Weights of a small GPT-style language model, trained from scratch on English Wikipedia: attention and MLP in parallel.
Each number is 128 + 24 x the weight over its row's rms, rounded and kept within 0 to 255. Layers, rows and columns count from 0. Numbers have three digits each. The size before them is the row's rms in percent of the matrix's.

# v: layer 2 attention value, 32x128, rms 0.0401, rows 29-31, columns 0-63
# o: layer 2 attention output (transposed), 128x128, rms 0.0745, rows 29-31,61-63,93-95,125-127, columns 0-63
# gate: layer 2 MLP gate, 512x128, rms 0.0706, rows 0-61, columns 0-63
# up: layer 2 MLP up, 512x128, rms 0.0742, rows 0-61, columns 0-63
# down: layer 2 MLP down (transposed), 512x128, rms 0.0684, rows 0-60, columns 0-63
v29 099:103097128149135144139136071105131075157115155098144087146098150125143129150087141146137136125129115123091177104109132161129139120162144169113117126135156176158089126129077125137087106110131167
o29 128:102116160141149122079122122139063085148136169074126130136098138123138114152101151130137119106117160139080158165131158139095181143165127136124124096140102101117138128117136125150070118141164145
o61 093:127163113106145167150112123130124138104140142156104095048118179149139093124132150134133132141151141123104139133139139133151158106116078152140174162118117090118086127146131150113134125139128155
o93 089:143096106130121097122112090149170142120141126109143140094116139123143104102168100158124108131097107125103172095056121106135151138145162108152160143171150129159148140119094134108091119185106154
o125 097:092129142107087125130142138115149114076150167146126139113152172142175121121081124091155126115085142056105141133129126152176123117110103109130142108111151168117088132124127126126096112117109151
v30 100:131117139180148114106106133114123140134146122134139118113087139178147101111093181180188114103144109122098151190124137138098130123129175119110121125135111140126133137122124121086098137186137116
o30 131:136119113104113167150130121102127095152126116136099085137130097112142150142149116163171100099125163106108135187147136131176096144104114105162104136095150111120127134131132111115155122137142147
o62 090:111130123133103105115129119097132084123127112119140105176185125046177121143128068119133132134101140159127114137166131158143071087131142123143140127123155120145163128133138177130146097127141109
o94 097:150113142141117092108137145137103106143121147122124122131126136094091127161121136119177137098161150121135121164121150127094124135107078137104113134169174135156144140090112141129154143130143054
o126 095:123139118111095122151107123089160079184111112111133138122107146104125137141127137140160133138124086092129122137151128116140136159092093140118128141086148115100120156121168118098158168137117113
v31 102:126135119111138134144124107155121130170122145081140126128157118145219117126094163119114135088142147105131096124120131127066141105181179114119172122128109152123109114122146110164097113078143143
o31 135:165143122117121167132177146175054167113124139097194159112109139152117137127109173099138130124164120153080139116136112132079140136145148116137123092078142130130115097117151109134067136114169138
o63 090:160104153101152088108103125166107116125114143138118161116144145145103147128138122196157131155133140089101129112156128136126110132119136121130168141129153118125091135114103201094122119128138153
o95 090:123124081113137111160138156170134135117126139102123102101115130162133160197119108163126124088196116122115111143140098145056118106089156101155144123119132146133152121124123128145077130120131119
o127 099:150159132091091113133121143155099109107120164115141144104139152172176123144141123125116110116173145101102113112136112146130127152145162109162163088101140129139114134107103118126092071110120137
gate0 103:080109148129150132105147156098095156136122121164142133101140146112144143170094166124112114125169117122167110141184110152140120095126105086113096135110118137142127126108144104148147112163126132
up0 098:170113115118139130133099106192175122136145147114136108133146107145096130091161108149136122132112145160086141132088118088067134147140128156149139111154164135130111118137123152118128151104115139
down0 102:139151155149121127136154106124153178078146153121090162138132123090123097122133121162109122108137116112102160175143188152148116103166096141103144113169142102131144137151088112124117117183096137
gate1 105:090131172115127141141151122053154135107125137130119107113141132100143104130137137143118099133164134163104120087120150115104118093099130147141107080132127111135134106132167158136166104138144143
up1 105:103142117126134130147160131069143120134120089118137125128135131158142130110158146147137122139150148150123137099121156104138133107113091152120140056081120091123123130117117157116176121158128113
down1 112:114159145118131094113140116152128131090137157096123130176132126108114110104166108153121115090132090128127098141113161121143145172165165144175123129133136098133149130115110156089089101129116117
gate2 108:106157172127211077113112164127113135108095133140108129141126088162102139140109165129117106127173162177155149089151088104118139128139135131152126104130106148116128113135157120132131141139102121
up2 100:131098112135118163106147120124138150172158138137090109121127125118163112125115153149111144172116155116144087155091122093115147121125131100096143170126139103118138119135129164120137142142181136
down2 107:142115097135097120121128107123116116160145130152103140110212123121103088132120087091143143111114121115131128166126099172162118147114146108127176125102132099110162140133160114166126077149115153
gate3 116:094095179134135109134141158100117119135139163128133115122128133136118123136030123117117122134128110148129129150134127138096137106135106132124146128118142138108144133128138179097095135151090174
up3 132:147120080144118125116106064151172142085153109124132131137137129137155130162171119169143123094146153142107105092132151149147128116122152115146092131132142153130104096160106104157159121113140102
down3 118:142138090130119144161141141128101090142149147143139071126154139140108089164152100125117157144153151130178106100146174122127150130144098138134129149108105129101129104129140090129096107112126120
gate4 110:090116192115112120105134092090095151113131141147086121105139090077131123094122183144154099137132133157107135076133125158124129120142147108117119128136131112145125144135113098158153113138112139
up4 132:152115093138134146122121168161120098125132135097142114145144164156127118170125092110114140131110128095152141195163128124111132106107119150128139109115136138099112100116125148107123154133143121
down4 114:111147097102133089107156142156138114090139147123152119121087145131143163136117135180126150162130100103134187137150136111147088131140147119122118104121147123074147099129128153118096143104159145
gate5 048:097083139137131125088131144150111140122133139090100082111139094091103102137114131121117121157163148134165111131144121146121122126160156136109135093128089149117136151165114118148167143119086150
up5 036:136107104119138093066126144173107147133160153130091131137146121138115120108137087090092111087175126108165077139146155115118120157155091121136170116095152107141138148135106149125120098093095187
down5 043:098147148125094102126136122118144082106122094140192103157132137136156131147095129169115166170100142123113159148114114155133110131146101119142141115174099109135120129091133097123127115124131092
gate6 107:054116137125159141088156160116121139123168118120107114098188142071089088150116109166158106134151142118120143136110145120110106127133154171134113166145142174154093128143064127134119109116123135
up6 098:103117106124141151136142191157112138130152105157109125126175112071180091103130124139097150122126126128124120121104128073112112135145104119114143135117152097109121102145118117103142142114123146
down6 106:128118094104096134106114150144124098157137110143121129146106125095122099126157153130156095107178144125118136113138116097121152157113106141102162075144128145107138094110102108123113122147154111
gate7 040:117071129110170082091135141126095141114132156147110104063153109115108083142109163134120129146141143169140120138151138143133152123173130135122111134126104112129120134114101139135128098153062147
up7 028:112125139169155105105136152150133113159131128116176166160096150130155141142134161101122121166144182147095157141119184158151121131131150130169125110119117120135094110119129141145115111132136131
down7 035:170128139089122111147140133122131098136145117143146089143147114147132154098094137102152080111135113128104138168178135125137160139144131150139109106120108179067131102160159121129094133166087123
gate8 101:126106194109146072109158156106107125130099126141136134129145129117141134117119128132118135152137162142157135100131114175133117120172109082132140119129116113157123137122107135164102153132077127
up8 113:160156158108120090162115201123147139119098123154157138148118135165125173135126125141115132148137145107167121092104107151156123160155101097161090134139075091178145143090111103122111138158110125
down8 107:112103119118115128087180117187117105121146116142122090162111147100078100158131171125082155173149121133177120144147112136079123149108164123155117127151136147170093152138120133124138124139091113
gate9 106:155086143156156080123148171113116096122131142125130143131123116105158120124124123127099147118147141121180118132153107147137155127134134156174090066096103087139146094123134129129119093111108109
up9 095:131116125144138085152172187109132088121137148151148130119139128122126135121106093087075184100139112130130137137111124118127133135128108156156098071133116099142141125077138137135140099107101084
down9 104:127100104128116125131081140184161159124141135136126112164125156095131100139111152115130139165106103084140152109116111088144113090066122113117097145127108180099136158121145111098166116147139149
gate10 103:116100168167136147098155132086137154100154131158141120142117124121124114105089124129086114120156132109118142185141138106095090118108157149107124095146128127126107130134129133201126128152102095
up10 104:122122164176127173123154119080151149087150125146134139157117134123153171114104170120091106100142120104105130182105141096089113133073129110124108117155129156137121150109122115182130135152131098
down10 108:115138131122113140113148152089123143148084114101137170114123098121135100093130093105155142119168118098165095132128116120127128171147157120165110146174156158127126127108115123123098082143142128
gate11 105:088144162137171139132134116098123120138158156132132130094125100133081155091100119103131126154123156108123123116136132115093171146142130085149154126133134130147141114150133123132129126087131125
up11 095:130121185107176146123147137093149091113174136137175125119109094127093131097105114120131106158129141102124127147130092120130157144129100085131131112131116124117154117123126113130106120081170101
down11 104:108124112086103168197098130132173120122093159123113118107095125125146178125120109140123146138142173104099125136156104108181139115124182131108073109088106132143144142134110126141134106090132102
gate12 105:086102132138126048126118139122155143130152127143108135132105110137138100090105071126116158135181122130138112099117136119145101123126116133125126145133139123154102105139123132152161125126114149
up12 104:118099111102107107118128166140132146154099139118097136110100128122118082112163135130108101143121120138123106101150110158146106112107121152146122129155120139092132146147126161161110126104108156
down12 105:118130132138148124147098107130141123119154151122155132134120137106125153148106108145097170152119106151124103141109137128126126147108183140085183147082114108106156133166135123135161133094138069
gate13 098:116135142091138123127163099145134138141103133156109107092152078108068086091093134131108112163163187145112123102161116127107101144111161111141100089138147170143107129127155168157186112149142120
up13 088:103165130101128150153142081121097155114126136132146091081137094126108102116143140130130157119123152160072160106177139160156112132111141118138144107111144161094090133115162171118183099121134185
down13 099:120119149159119132114135142095117107105132111130117062130105130131137145115183145137158157143161128157113139136138126141150112164115157151125098077107115148098118140081061120126146104109129113
gate14 123:125098145161148102109153142107112123128105128149143119137157126112121091114093156144121157127158133158173124159154107145111146104168129167109133095122149137120089131116120129131137181162118136
up14 186:155093104167127094144172118089145132116117137147127116136140134125133090108131128127108154099138120124134117166139091148082161148154113152143122127098149139120120163115162121109114136162162126
down14 118:130121092114115091123134140143149160172142136138122157151131112095107135117095122120109120158144117106128124123129113143137105161111160104173120162113127106116126134119121123109114128093166077
gate15 098:089127137090120175135102109107069158154113158157128063114105129138115115111130123160131154127121159125126121122138131123157149109140116146140135099107148114153106149167138167122151092144138157
up15 095:107143111137098207144138127090128130125131167145130095106118115135085094125126148148124147114142140150094143085123138103142154109134096116144140137151172120113106109165122147138172115140159115
down15 099:148091142086144115119074166100129178121110131093153133148105143111182121119120152125133095152123141124115125146101109152095103160129139132130090157104136116143106134142131127117129119115135142
gate16 096:180094144136127133094121125117158174104116146103120119139125113079135087102101163105123108121126166124101109142118165122140097092139091105089129147134141139120102090136135119147157121139164145
up16 091:120114158095126123100155112121142126129160105137126163161153141132121122117109117131154068163148115149148089134127102104116122101150154126125132164141112115122160086169080113092120149117117143
down16 096:143135126121116107103173113139136111102148182132128134119078123126132131164144142150136119084151101109106162134142149169158123120111134106089063074177169143118128107146154112169123130131153138
gate17 092:132083120104119213119135115123155165125127113142076124126153093129107151135134118135092106146121108130130086112158146087117120116131140154083096103186140114116090141138139170156123111140130134
up17 086:110118111053114225152161090120126151137147120137071135131142133136125118096160116122093132151129097138094101111140131108118147115118123117105123140169135131127072148083137130159127135132143131
down17 097:170127163155139114075093118140140116062098142175115150133158118167128120128115127160117128124102117105114125133114149137155139119137138140135156117155113106151107142160103138115112138140092143
gate18 104:098105147172087113113157149153140189126178142131124132083128115126136098146105162114147191090120112151098149111144130161137146114133154118113082098125102145131125129144123133126097107134089147
up18 099:095139137153086126135155140154146159106200143145144141108124136129148103134111153137139188082106111105121157113094131148139142112114128130071115125100132146138139128134113123101118095155094131
down18 103:140127121116114139118102150109123136128058112119143157110110145132160125154135098157124111104117094147127146124111109098134098125135153140165103129140136094134159115162142112144154109068130092
gate19 100:157076177125173116117136109124104113132125134137124088107130133122101118148091142116112118116174165151128152105152119192105152096137167190114129139135153171133125128135122144138128137166138140
up19 097:150112180118166117116134082094116133157093113107135112138123131141127106166090157149110114129157134117148164143125127177104168113106165151142145121170164170137120158148118170145118149163159118
down19 103:157174126136114137128095128117096153115130119133089102142132118120110128076115121121098178152137107142132137153130128157106090156098103134131118138120109122138109122125130128087103139091154139
gate20 104:124123178096114123129167116120104133107150124148133122118142080087152148079094101088121120145131128109101131109150114148101132137109142160110128118149143139168125091155142118181148136110136094
up20 104:089123114095108133171163099102106121081109137105095153110144122167130125114119098114079147126115124117129104146107102159191168160129142133136092108118133132182143125129135135154133128149112122
down20 105:095104138109115073160122104141172116110152107124109100115128150124106121123127110115113136136139134114144142102125132074110101141134149115137136186127169118176123118136150136121094112135135090
gate21 097:118138132142118125130195160135124143114120132124102118115134111112140177099106126122078076101156153131158120098189118130131125106117144143099111081170157098103089095142106105155134135109121120
up21 086:133137130130163128101149134147134131112094144153115116136119122107107141153132098145126093121158133167145137136171141072140150121115150091080103139131149113120106121143109069128093129105123147
down21 098:146172162142147085139174131115118130096132102156123141170122111091172140085080100123108127127112143113161119131154141143119132128124134104130117129147120126147067163156119144128139114097141148
gate22 115:127086178105117094116124170133056097135116147124092077118145086097104117137135115123097127118162144134166144132130107138132139133161118150138113094140116095084084116116151115168131117126117111
up22 141:151077155140105092150116177126093103126109148137104097154139101120117142103139091113113153154145110100177150148099110119134124145134085131138117107150083098095114134111156098151122102151130097
down22 117:120102082104124131160123101109169147146156137160145143109106168125136121133147099148107104136154135125125139134153101163137137183172160107116099094135104145146165156107118140131150105138128085
gate23 107:098133132130151136107137147115110142156108143116137083111151109122160124114131146116157152146116139133117183126146171084123102123141104110108156069121118132122088131159131158109159113144150135
up23 096:086150138110114132105139122136138185142085123161123111116146096135134140132137104170153127118070133131107180118112116118158154136152159118112125055146093117149068136142100145118150128156117156
down23 101:113151130146121081135065163142113157139105103102108138141115136115121183122108169137111096106141109105109116162153125143150118152131131131148142169122138105159098162153116108100111086131131124
gate24 100:106135137091146172102103097110120130152156149116108123102130126138077149142130104140110088116151105142172118097143135106154143135133099081150113109178128162106059159123122150120149080091127117
up24 089:097161124117167163129090096179112121162165122094126109113126113108078146139120105174121112109138152149151151125145111085136132142152091097138090113161149167126080153085126154120144106110151092
down24 099:114122128093150094186138153167145121102125145136143160083119102138155116127136158136164139138154161124128099140102095162138161140100085146141103122124108139125100114144157127085077149122133141
gate25 108:097121167162143137121151142115176145135089133123090121111126135147122146121111225111101143138141193139192129126142114095127123116140127119117140136146138120147130136125130156149134139129126165
up25 106:169119115125121118113120118124092137109143144128180105137141102123124111137117075159127080100135063127072130143112140154156130126130114141151092121121158118109122133139155128124126108110130100
down25 107:139127138161154142132137108115144094066137134106159127105149089122114157167125128175107138116186131124168125150123153126101159105153137108141141121152163075084134134121136163135133128157119155
gate26 110:154126166157141172099097168146121144118108118111133090099121135068102111162122176133153090155155155163158115148155120097141170109139124122101119144114171128092105118144085137129118145153123165
up26 104:116125113088101103148134089103152118126166100169126164146122137179134143118134085104091158104101096102114150103122139153125106145120125104178144112149103149169165135116150122123144108127136058
down26 104:108096097135152132114130130166139111135157133123141093119129139096110107161124161125151144152159129170129175132131154110077115098119128118117119107080178129114110098131150195135105166095152142
gate27 112:135091127111122101117176143085111110136145156148125125090145117086167146123135124085109125105163136104133134161152166083125097127104123157087153110126108087109116140093168130140168132117137097
up27 102:083189144071142122102108160141115181134122099156117133178109168168135124102141127174131127145129141144095120140096104136142093109137091149186102143114120148146157131153163115099103164104148111
down27 107:130149089112064129105156156134095139125153109120157122087117082109139116100117087121147133102085178152128132122124143155106110110126154148113122105150162181125133124151109134124147143127083119
gate28 100:154112130128128141109169153085150143100103160124132119130132149099145122155125126124116099107172138100167119102135135146133077117121163075134161100137136152165128124116157114130116151109137128
up28 088:165137102091111131132194143094148133117117174154116118169121139100127089146160108133091120083174122086142120117110147112152101125145150130130170065134132140140108125121145125121113090130147108
down28 091:168142146147110148144113110128162123097127165122151162142136122106144164121128106122117113082160115140108128075126142096145093198154134112146210109116136162122146155110127118160135111114149157
gate29 106:122112143087109146128141101128148130126155104154109118111153097132158136092125133102170092138128134167108100086152144100138082142104147099087115067151137112108156093129167134130150138149109104
up29 091:122141148144154116124113150130121151107091164099121135122117131112102122170120138168076158112146120112123145158097120154128154104175092177181140169129105170157123154157072139124105120114110144
down29 104:138123101125140134135139130151103138187101155130128106094110156103128118129106108130120154140125088147124155097178101122116152123131070184107138100107117145131103131137132127138151136092123131
gate30 105:127093164132136139127123139118051174112125109127116115107156138130109137152157135095142083090115102106146126165127116133110122115103139149127101148130171186149105126134141137102130185134135109
up30 100:167144132113122096133122122115159091137143150080176122114123117138164113143130111155132153131103163134127103076155134135107132123162181134095135129140091116106134122103121129165090125110120104
down30 104:092132147127116154146104153119131160149118136101132069134196130096105116148088143118102104137135152161138138141104111129132113088085122127122119140140140120153136123106147111142166125123105117
gate31 086:135076179111134099093128110111122094143123128118150078100145129101112113130079158131109105105158139125150167126215109172128178116119165126113109148163146152137124142130093161147128140184127130
up31 077:145064168094126115109119085115117102150099086129155092136135124133101140131084125172121120096159137112142153143176103156110143134108135137138126147156163159138102143121105152131131109191144130
down31 089:129177121119185124135108111094095145143142086117143152129098089112069128082153102098171147160123136148134140127106086115123113139086115146124139152136135140095108090136120159100107122089138143
gate32 109:123122173138115116121119109138150141129172118117122118114128097085119085146110137145115120094124126129121143065144150122091119110138146124102122132129152140138150120109108134132136128157123165
up32 099:117119085118092114103088157099132103105122153136181157116143163137172134124117118128134098137112157116145132114133098120172109103153127099129130117152091137112155098121118141138100092144105132
down32 102:089140143134121126116113084161160098146144145138111103167115206126133092163143080136118149118106125143085128114146127098122113104116146124108141115082106156089127123152124171151178147119135149
gate33 096:120074146113115161056166137116159142100147131116117101099098112080127105135164127133132125103113127173142094120140125115102095129113151133103135151109151159151101107162122114145115076123172142
up33 091:163144136136140071150093107135096100148121128125143150133143124137139121113140060108098118152141127089141115126132137156125118169120139169132102102130092085135125110162112155151151167138091134
down33 099:109104071131081142134153109127094112113154117158170157112146102165117176108103145109099130081181142141112121114155145145078142097118131125162127107114143132059121124107127117118134147129165124
gate34 113:124048144140149095089106116146128152102125134127140146152138139115145138157128145120127089103145147134127146145123115143107130111171128151112091108106121102126120154133117117156102085106061128
up34 106:127196124124108138141180131107120120134107149093134086115113110154142120129107122163154148123163092128122138145135114141137122140108134113116146133131063101097101166097117125102156136129143128
down34 114:158084128135140132087148068143115141131129136147136118132137191140094116151122101118118102097142140119129131161110138135176140113116147075108124150123117123112126122145127135181101138127105108
gate35 046:107114149128177094097179137129120142095138157102084107084145086114120123130117146110120127154137149126162114155155132144155138088141147140127134134131135106105115133098122165152147114145073130
up35 035:090137121128104124127114073134153092133104138128126104123155100123119118120157103105155144128110134135149120134166126099154130093106111135151103152112116143105105140156130167132092109155115111
down35 044:107144119104100141133132150103154111137112153193157117152144170107167093175156121140102200120110142121092124122126111115151141148144168129113102147111105111130110138110111083128162126127129152
gate36 095:134151168125109127145099124118127201113127114153104122105152127155126122107091122109149101112107138130139108105084115099132112129144160155161147124156073118129146111143112114124124138131097159
up36 090:077135093136123108122123162137143113106147109120158145135099137124134084157098094125113103139128166118166093148135153152104131136129138109150122121139138160153155160181158127119094113117109146
down36 094:158182145133151166138133130124106148111077161113113076135137131107136131112140080132152138141134152112114139145121130120139144132111087127117142151120126138158144187141089116134129116111115142
gate37 096:124141126122157196103109115138112142131110112106130105059100129118153110132115176091105130155187120150082170115117175157093101108108137153114137125109112108144132113130119132175121120100139139
up37 086:131122155143136028118143126133128136141157147148115120194163116119137133130135155110144124076133150121133100154117126073144127097133122104147146132127149160123129163130142129118180100152126142
down37 100:126083120165136155143149162154125107138134172123119162119198096156113171131105128164178101107124136127109097121131097145088147106137135109124112148116134115142125107111152124097093150154131146
gate38 110:137101133127126155122130133062128088127125130095131123135124117106121120106160106090102127137141095121124176099154123115139103088157103154116148105140116126147120082099135147130104113129094145
up38 114:092165130150135078114101123151135112127162122152128142111145108150120128169124123156155145146130123116112129109114147091132101141144119113129140108134101107126096188157113126157157108116137101
down38 111:100102113121166111118140157144126151149152158148136099132097118132128131138131115127105123110094124105147125101153158121161170120168170145118139110121151138150129115148121133082141117128131134
gate39 110:109122151145155106062123158114125168114083141117126147135162135107123124155133152137120103122157124130148127129129099174121125137141130130085094112130116104124100154083105093140085130114075121
up39 104:168109114136129083160116133115098127126124169135126126112123146125135148103107098122096152136130117162123146087150146137100163154156140115096134101163157105102145147132139107150091140131120153
down39 109:117123110136145132133133133105132160197135167129125127108066081101105156118133107135129143136158113094120136122131178121108123080115110172137153158142098184112123146103120134089095141098142134
gate40 112:144093171136152123102148124105135109093133146088116113120173133117137173109104111140129104137133136106149144116116135161139089135099146129131114131108169088137155123144131120140096158089097092
up40 116:110128095064082128134134125152160152152131120138122158120143152098135149147140140138160120119156158121124071110109129096145118097104074140145090123148161146154126166130134141099139101141134122
down40 114:107086086155097146108126166092162130155125137125133115088155127144114151123134161092129125127168097126113179139105154125110122152129151124112121099110130205136126137133152145157132112141138133
gate41 104:110115191157172122109132176124102136132115103097098099100128100129099119094136158125137098167136151126152141124147124108145098128114127097122107055156117122130110152090152119142150114116129131
up41 097:133137085118106171135133081096136162133141146141115141144130182164157144168091124104068140135154130094122102169102107134107137112142128107160152160117162150112120108117116132137086141144158086
down41 100:167124149092100128106128174147141098109186119142127150153143125096133130115170139123194182136114161136110106121164116127140133134146111124102170123118121153082155130118093086105160075156072161
gate42 111:118109190111161030095105145096127129109104114144120136126140110118144111130145148143136128162115123134183107132149116138131131143141145152087109100085109111143128112117110096128130103175077199
up42 098:147135115115106176134137123175099111127135127139134123114102155146132141099091097131147110159141111103115172142124093122091117106137132151165146173137132112112107155144103171128139129112147061
down42 103:117082132147163100094161100113139166133148074154130133146165113151134108142186121141093133119113129134160089138126101134139133133139133114069125139092132111114146120098145092148121067117113174
gate43 126:073134122129122112118113120086098114127118149150137132109160119083153142064126075115133135214152141143152139128153104064088150103131157140125125073120114137130125141134135108182122103107090193
up43 131:081119144115135147125107139144117102115156132121073183148170159129083149095161184136133098096115125134165142161109150112146119113120132134126141126121117128114157146177112145139130143078103129
down43 119:141140102146133130134162125070131125130149142129121143130102148138197161149133072150146157156141149119101117134166100113138135135096088159103103138161128127150129126095165113162115117113098148
gate44 045:096112167124138119064139144142110110118152133147129118084166099075110099129128141129123107148129152161145114142186128133129135082137142134135071081117142115130100118116119143150136137135085121
up44 033:155140158108137146101129106142128149135155134109148150135142109108150145142148130111125055128104151078081119147114077080092124117192129139120138114139117126129117170128118157101150156122081132
down44 040:157094138108124149162116127155100131154075127145115142183138102180119092118142110138094123088123154099105118080139102160114142157100103139120115137177146080120190157131140124120140155131127112
gate45 103:155122133093166127106116148088117125118110148106094068124162102109121136108139148146102147089158141160117143137184170108120153089120091113083148103120152165111119082126142141137110131168124109
up45 100:106135134134110133146135098163123120156155124175172173120076157110135124115106109094133114165112124105120127097143095137128078160155168166149119136125096113145150161135131111101135147093143155
down45 101:112125138115142140112115163156089109113137095136123125146154167111115108145126132157121175112107110193094144123089161135114103086111070102112161133127106141105156144129155125138169150152106145
gate46 102:106076144117166102097108090127140147160134147160105132153122094115112120169108112107148099113154107181124128158134152142103075121129137113122167118124066091111075149119151118110107110175114143
up46 098:086079135102145149111133098156132118154117154157103145157123124116107120161130128084121119104156087166115128102129166158131097138117135093141168121129096102098120147122158100104098134153134090
down46 105:108092166097110149096102126113146166093158109155142135145093110148147164136107145169128115155124099141162094107144111163127156168109141116146169116132128129123104140150145124134111043154129109
gate47 115:130116187153146113118141120127119116097138113114143122146142115132099110111129141123148131145120114111149162127144104150084147115179172157125124103123152093099121148126157141136100187124110141
up47 123:115142108124091165121111114154144098130181125116117132101120128150183125163104144151108103139129128150100091077135135146131123124129135100114132167108066106144137081156118120162153094166127132
down47 118:093127128166096110111127127148111109105146102140117112120105106106155116116171149146116120097118176229138106111100114153126140133116140123127157086099177140140125115150131181153149133137104162
gate48 105:117116163125132102127165185114130139140151102094162089127137120075137135115076105121119121095161102096142135112117106084092123136130148135112119118120119122174096113087160120123131143145135104
up48 109:141130133123138140131136084127098122126076165141085149148142112134155116146156156138077123133107156145142101159139112159134124124105101147124173136135134101117136148140120094157127150137124124
down48 108:137145134113120142125138149092132124081157117175121124129125172115115145127148144119105158086180123128118096124132148135091109101156139130128131098127162132099146077114127144175158123107146126
gate49 097:102142147157118105167151143112094136143125145131129137112133107120138132119096161104136123147138164103155182130111100103145126150167142119088120100139061105171135179127135117117145148153118149
up49 087:150133117100138119091162125147157131131149125097129101164134164116142133117157063125156106125109108135122098106125106140137132114096169135135125143155150150107133099149130127135069138081144082
down49 093:123125111148146134128126120122131116082176139169146149135145140132121100132073092139110147090113146142131144138094110123093159109154100136124128108103118100160169135080138106130145140150123141
gate50 107:117105175098141160100110144111158180125179146158128137099116118111131118108137136106136070114143173118134144125108129103071111058120163121150140131127153111126145094154130189120146157111098123
up50 116:138078152127119153121072107139149176126151152171144146135122138143148150148109107092111055113158157123141150134100125147091116088109137111138112143108127095106161087134117159123127146126102116
down50 114:144108125121142119087116107148114114194144105153094132108125108146098177162151151127138150147142131160145151124143115101149121118122117128144111141123131140110093131107164115170121113088149079
gate51 107:142123176117149109125105156089113132113171133121129083127127124118174143127140135131132120128137172179089122108131160147110134058113128125094148127127138151123125088163185135133122111164123131
up51 103:155150116129132167139138167085110136082140137108113088123103126111144146098122123152172124140144176122124145122086154138140120096096126082131151131098109175117154119151142092136112161142101114
down51 104:133106142139148107102149130127195135112080114129113154131110114134115122102107114131094161129133101124152123120130120141138091167127129143128121151177132128142128123158110089123114123069157141
gate52 106:102133135134135175136128099129107133133106136136072079102172064115128139143111147125170106138167168174126127128141085139123127132126162128144136146136101122133086143128122102183124141146158155
up52 107:155105138132117089103127146106141135102122136112184150117090174131129108117163149126098131127078093076150133114130166153150098120132113118114120107149134107143135133138132167079145117121090101
down52 109:133101130166120128154115109113119147131131135081144151134129071122114178145130118130134147172106127137118165110117147114114086140128116102128112099154152133158100137160150087163145130133142166
gate53 040:087089144133142117088115170123107118127144126145104104079165101096131113131089157151104141127130157139135107132147130135146104094136130158155109090140134113110117114137108145165123143152083136
up53 032:166149114122133115147127121088140125109114133127120098163123110078120125148145104123130130148126129121164164138181093149109103136100154114082112103106126131109140134124159131121088089127114158
down53 034:065133159103120118117120112164080137144134148138128109151152130153146143136118124081122182154127140123097184096119115107157104129092106151141191165112099147108139168119100096121150091106144108
gate54 103:145083129123130173078130141150137142136125131114119113121121129142133146122098120126131124172146087130145137095144144191097086130143124089110144148145097112151134117142106150143081112096142095
up54 102:176091121115108162066142166154150141133150125101152118116144132128133133112127107142138129160149115114134111111133140182106110116100139095107124142097135146141154131131104125093106120094130102
down54 104:056126100099111145123136131146123160127182097151158161146150126105152113157145133123129187123142100138145121092164142172122151178121113129125120125135061119147151141145127116111136078132098144
gate55 111:130110189106155082083152144108090144127112127121095111147154126132139087154105149148106115108153157176139143162160126189095158113111140117109098134134141162140093125134157117142150127174114140
up55 119:120113131067146121107130104106116082139117110144070119144103123121123147135147122163123140146107124106184115122139106129142122121101124139137128138116090143126158154105191166107109109155123102
down55 123:170161112095106118129095125122125149133109115128127148116085150172194141107157139107137148128091115144160120077116116115120125159110144172110164135126082143106098103072074116118148113128123137
gate56 101:101127157120121142098139153087114131154127121117150100127129120096123107100132158097118143123151146127117146107161092105109110103115125090103180130152105145163105079115168121152139162113155119
up56 098:130143123106132126140156148128128136116150129165091165099127154121143127154106131124108122144111142170136101137122124140173124153172138157099148108100124129073146123155145169075146105123110136
down56 101:146127117130128134114116133128118126128095127106065154131190105121117147155137134085114096123166167087116125158108106118078133130121134094151145165112136134112168114149141110128126144146172151
gate57 108:099083161120169135109116167151106109139104134084108084115169115078121138132118154118142094123120127103126137143143106139148133107109137110133137135142126111146146138109142132111118144154119110
up57 117:107126088136115152145137096093133171116146095165171162127078129193142122117140128140117148150074139151104124125126145138140117133134140141128119143143113122157136114114106147125159115122106172
down57 114:150129177190114146111125088143071110115145095105125103135138157115138135142133146121137141084122149155137123132160129126110086081149108169131125127099156103117138105123126163138144144118139127
gate58 099:126114144146110089109139130102130153141111128131107103103180132149129134148092139117159102152164135116177098133139105137080108135113122096099154138149111102138144100130120110147180117099143124
up58 097:129116124154109128131153104123163135120127134127086097108130104127147150154096116126182113143124113138158091121125125136089168138139120096090125140150096046124156099097084122130162125109130124
down58 105:115145139106119086174108109138106140152120096105156112157087097138126124127107100091131088140146083133156118148168109159119105129114168113144155103112105127142153130113121099135118150123153134
gate59 046:106107164114157094086134144100068171118135145149115093090173110118105101111121134137140105138157166155156144110180128117130112094147148114119128086129129138109099109141114146136160101123103140
up59 035:148120141148150126182160142100103114138112139127144131147146134131120123095146135132170156158110127163095137136134171126132118101141164108111133096144119140144116134115129109133090091120127138
down59 037:173149176160112143149096149120137118111141114147144128113092109153118161085121145161094129112126137097169133147081109153140098130118122132159143180148138115146142099136120085182124147081126158
gate60 042:118086153152166127071131148128102142101137145143080106095135131125109094125092177133147136143149128184140094124166124110154162085153117135131136078116113144116096114120138145165137106123075130
up60 032:127101180133112170105113127132110155183167122102101141144132127102124154152124142135073093084151113117131139172122146121106102144102126133089100104159145155124098141142125094157100169119160117
down60 037:110125102099119113141119155161125138113104135135100121135103102111126145137067113135134164179109111122140119122146113156149186163083120126129151099088146124122139106186133136107110122144138115
gate61 051:086085154113143127074140122100112143122157155145112106114183097090125084134104105103124124132175176169129140120157128134138115085117143107103120093141111126129130118144145136131127115148114121
up61 039:100085113114127125149139114123110123160132162149105153165093096163114128103109138107141093138108095096165180126142106165166124119155163143115115078130119140121154119147117135125066136147139087